Part of a small language model's weights: 9749 steps.
Each number is 50 + 15 x the weight over its row's rms, rounded and kept within 0 to 99. Layers, rows and columns count from 0. The size before them is the row's rms in percent of the matrix's.

# layer 6 MLP down (transposed), 768x320, rms 0.078, rows 598-600, columns 0-159
100:52 48 49 52 41 42 58 40 40 67 50 48 47 31 22 56 54 62 48 47 43 59 44 68 39 30 55 56 55 53 52 12 74 73 31 72 68 50 46 43 48 44 34 54 77 62 29 41 49 79 61 46 55 28 46 44 56 83 62 67 40 33 30 39 40 50 39 45 41 40 47 46 27 69 44 70 45 30 32 35 39 50 64 38 60 41 57 42 49 27 70 45 24 32 31 51 61 81 50 32 31 41 38 21 54 55 63 37 26 81 20 65 62 80 23 53 47 42 56 45 53 71 63 68 52 63 69 66 65 40 37 41 50 59 43 52 22 68 79 50 35 36 69 41 30 69 57 38 78 29 40 49 53 53 69 47 35 41 46 46
101:46 35 52 56 57 23 51 69 41 74 39 75 50 38 43 55 87 55 46 42 61 44 61 39 55 45 87 40 46 09 27 64 35 48 35 52 08 50 67 37 34 40 56 67 68 87 60 64 54 53 33 62 46 42 59 50 61 56 18 49 42 52 37 48 59 43 63 56 35 23 43 47 36 39 54 55 51 29 33 19 52 73 34 65 25 62 53 36 47 64 34 42 31 41 49 44 37 63 45 58 68 41 53 26 59 47 55 77 26 42 67 56 60 70 50 24 41 46 65 58 54 52 47 68 74 48 51 47 25 42 26 44 57 48 65 44 37 34 68 32 30 47 62 73 68 55 83 49 62 53 22 44 50 60 10 79 37 46 22 61
106:56 29 31 30 43 64 52 52 41 56 53 54 35 61 53 32 47 55 49 52 43 85 39 56 55 43 99 75 45 61 35 39 65 48 65 48 73 42 86 60 41 59 76 39 63 47 29 39 41 41 25 54 59 89 33 80 60 56 47 32 65 67 60 51 33 53 43 52 59 47 45 68 60 62 75 57 47 34 75 57 31 69 65 39 54 66 49 44 43 46 37 59 50 54 72 50 75 38 54 48 59 46 41 79 58 65 36 68 08 79 30 60 61 32 43 51 48 35 77 44 44 63 53 32 42 33 53 58 30 52 60 39 35 31 27 17 57 42 49 18 22 51 39 55 51 37 64 45 53 75 21 76 40 77 56 59 67 52 68 49
# layer 6 MLP gate, 768x320, rms 0.122, rows 599-601, columns 0-159
101:58 48 52 48 52 64 46 34 27 35 75 68 47 37 36 40 64 42 58 55 55 56 48 52 53 46 30 43 34 48 53 50 44 45 29 45 57 40 59 50 50 63 51 55 67 30 45 28 78 37 53 53 47 76 69 41 22 47 71 27 26 43 57 66 46 20 58 32 63 71 44 77 74 44 50 39 38 64 74 56 35 49 58 43 45 68 62 36 46 58 59 49 58 43 47 71 50 62 51 47 52 54 52 53 49 46 33 50 46 57 38 45 69 54 50 39 54 49 52 60 41 43 81 39 40 65 59 49 67 37 85 75 34 58 43 45 47 72 54 60 37 67 12 70 74 62 65 38 68 36 76 79 55 34 62 38 32 52 54 49
096:21 33 34 51 50 23 43 47 50 61 53 61 51 70 22 68 33 50 52 42 40 32 47 37 51 63 47 46 50 70 61 37 71 71 45 68 35 51 66 71 43 27 72 58 60 30 64 24 71 26 43 43 36 52 64 64 39 42 55 30 57 56 64 45 38 36 54 40 41 51 70 26 43 65 46 47 49 53 49 68 31 40 62 59 61 52 60 48 63 25 58 57 29 55 60 53 71 51 53 51 32 36 60 64 51 64 61 55 38 47 64 73 56 91 55 45 73 40 56 59 55 58 91 58 50 24 49 73 70 65 49 50 44 61 56 56 45 51 86 55 46 67 40 52 45 26 28 66 07 63 96 45 48 41 56 44 73 50 62 42
102:38 57 99 61 61 74 35 43 30 44 23 40 69 46 62 62 41 48 53 40 54 60 34 63 50 28 52 34 41 56 54 50 35 46 31 61 63 20 59 43 69 79 64 36 54 32 27 57 64 47 51 48 65 66 58 47 84 52 21 52 41 37 39 41 72 61 67 37 47 43 56 49 22 62 74 65 54 58 48 46 45 59 41 43 39 37 53 31 46 70 65 33 44 56 63 48 08 38 57 56 40 59 51 32 60 50 44 32 78 78 61 43 55 42 65 29 30 71 26 64 30 40 35 50 38 24 35 34 51 25 38 52 49 83 87 36 64 49 46 31 56 36 45 59 31 27 69 42 47 54 38 47 47 62 21 31 32 41 48 55
# layer 6 MLP up, 768x320, rms 0.129, rows 599-601, columns 0-159
106:45 58 86 65 61 80 37 22 32 61 44 37 37 61 44 28 42 59 70 77 50 45 71 55 60 44 59 67 53 51 31 51 53 46 49 45 72 73 54 45 52 66 36 52 62 56 62 45 31 19 67 32 59 42 33 60 49 47 29 50 87 39 35 62 68 42 39 74 48 55 57 58 46 86 46 73 16 39 50 57 36 58 44 32 54 45 48 30 46 66 48 37 62 47 48 29 44 60 43 64 62 48 51 52 31 49 40 35 69 56 62 38 61 48 59 56 63 45 22 39 40 41 35 34 31 53 56 64 43 57 37 40 33 32 31 41 58 52 38 20 78 55 40 40 57 41 27 29 22 57 71 65 53 30 50 39 62 68 70 48
103:25 49 31 41 41 10 15 48 36 74 52 64 45 47 37 54 22 47 40 67 52 32 59 43 69 51 39 58 62 52 38 11 59 49 44 49 72 45 59 56 30 43 55 45 56 50 43 48 35 30 38 43 50 49 48 44 29 51 73 15 78 49 51 38 53 44 68 45 85 50 77 38 18 40 55 73 53 16 64 28 57 42 60 55 70 56 46 55 42 69 63 95 53 25 51 38 41 47 69 52 49 43 52 36 51 56 62 62 25 52 41 46 26 55 54 67 47 43 43 17 54 39 57 62 57 55 56 76 41 67 37 75 62 53 65 32 27 67 59 60 59 83 46 31 29 71 54 61 53 48 57 37 24 61 17 65 41 46 65 40
104:58 48 24 53 43 66 38 71 35 28 51 57 48 25 74 52 63 63 68 80 68 66 86 40 61 36 57 55 50 49 51 46 41 83 37 50 50 57 33 41 57 64 21 45 70 41 49 61 59 37 21 33 80 68 37 82 82 40 43 44 61 54 72 56 77 56 41 25 51 32 85 88 32 67 34 47 26 37 55 56 60 60 38 59 46 54 46 61 61 29 40 40 49 35 49 62 40 53 43 64 53 59 45 51 37 45 55 48 42 24 35 58 63 52 55 34 57 35 31 48 42 41 46 63 76 23 32 67 48 30 55 44 37 52 46 55 57 64 40 38 60 53 67 72 50 38 70 34 63 72 32 31 68 34 67 42 47 45 42 49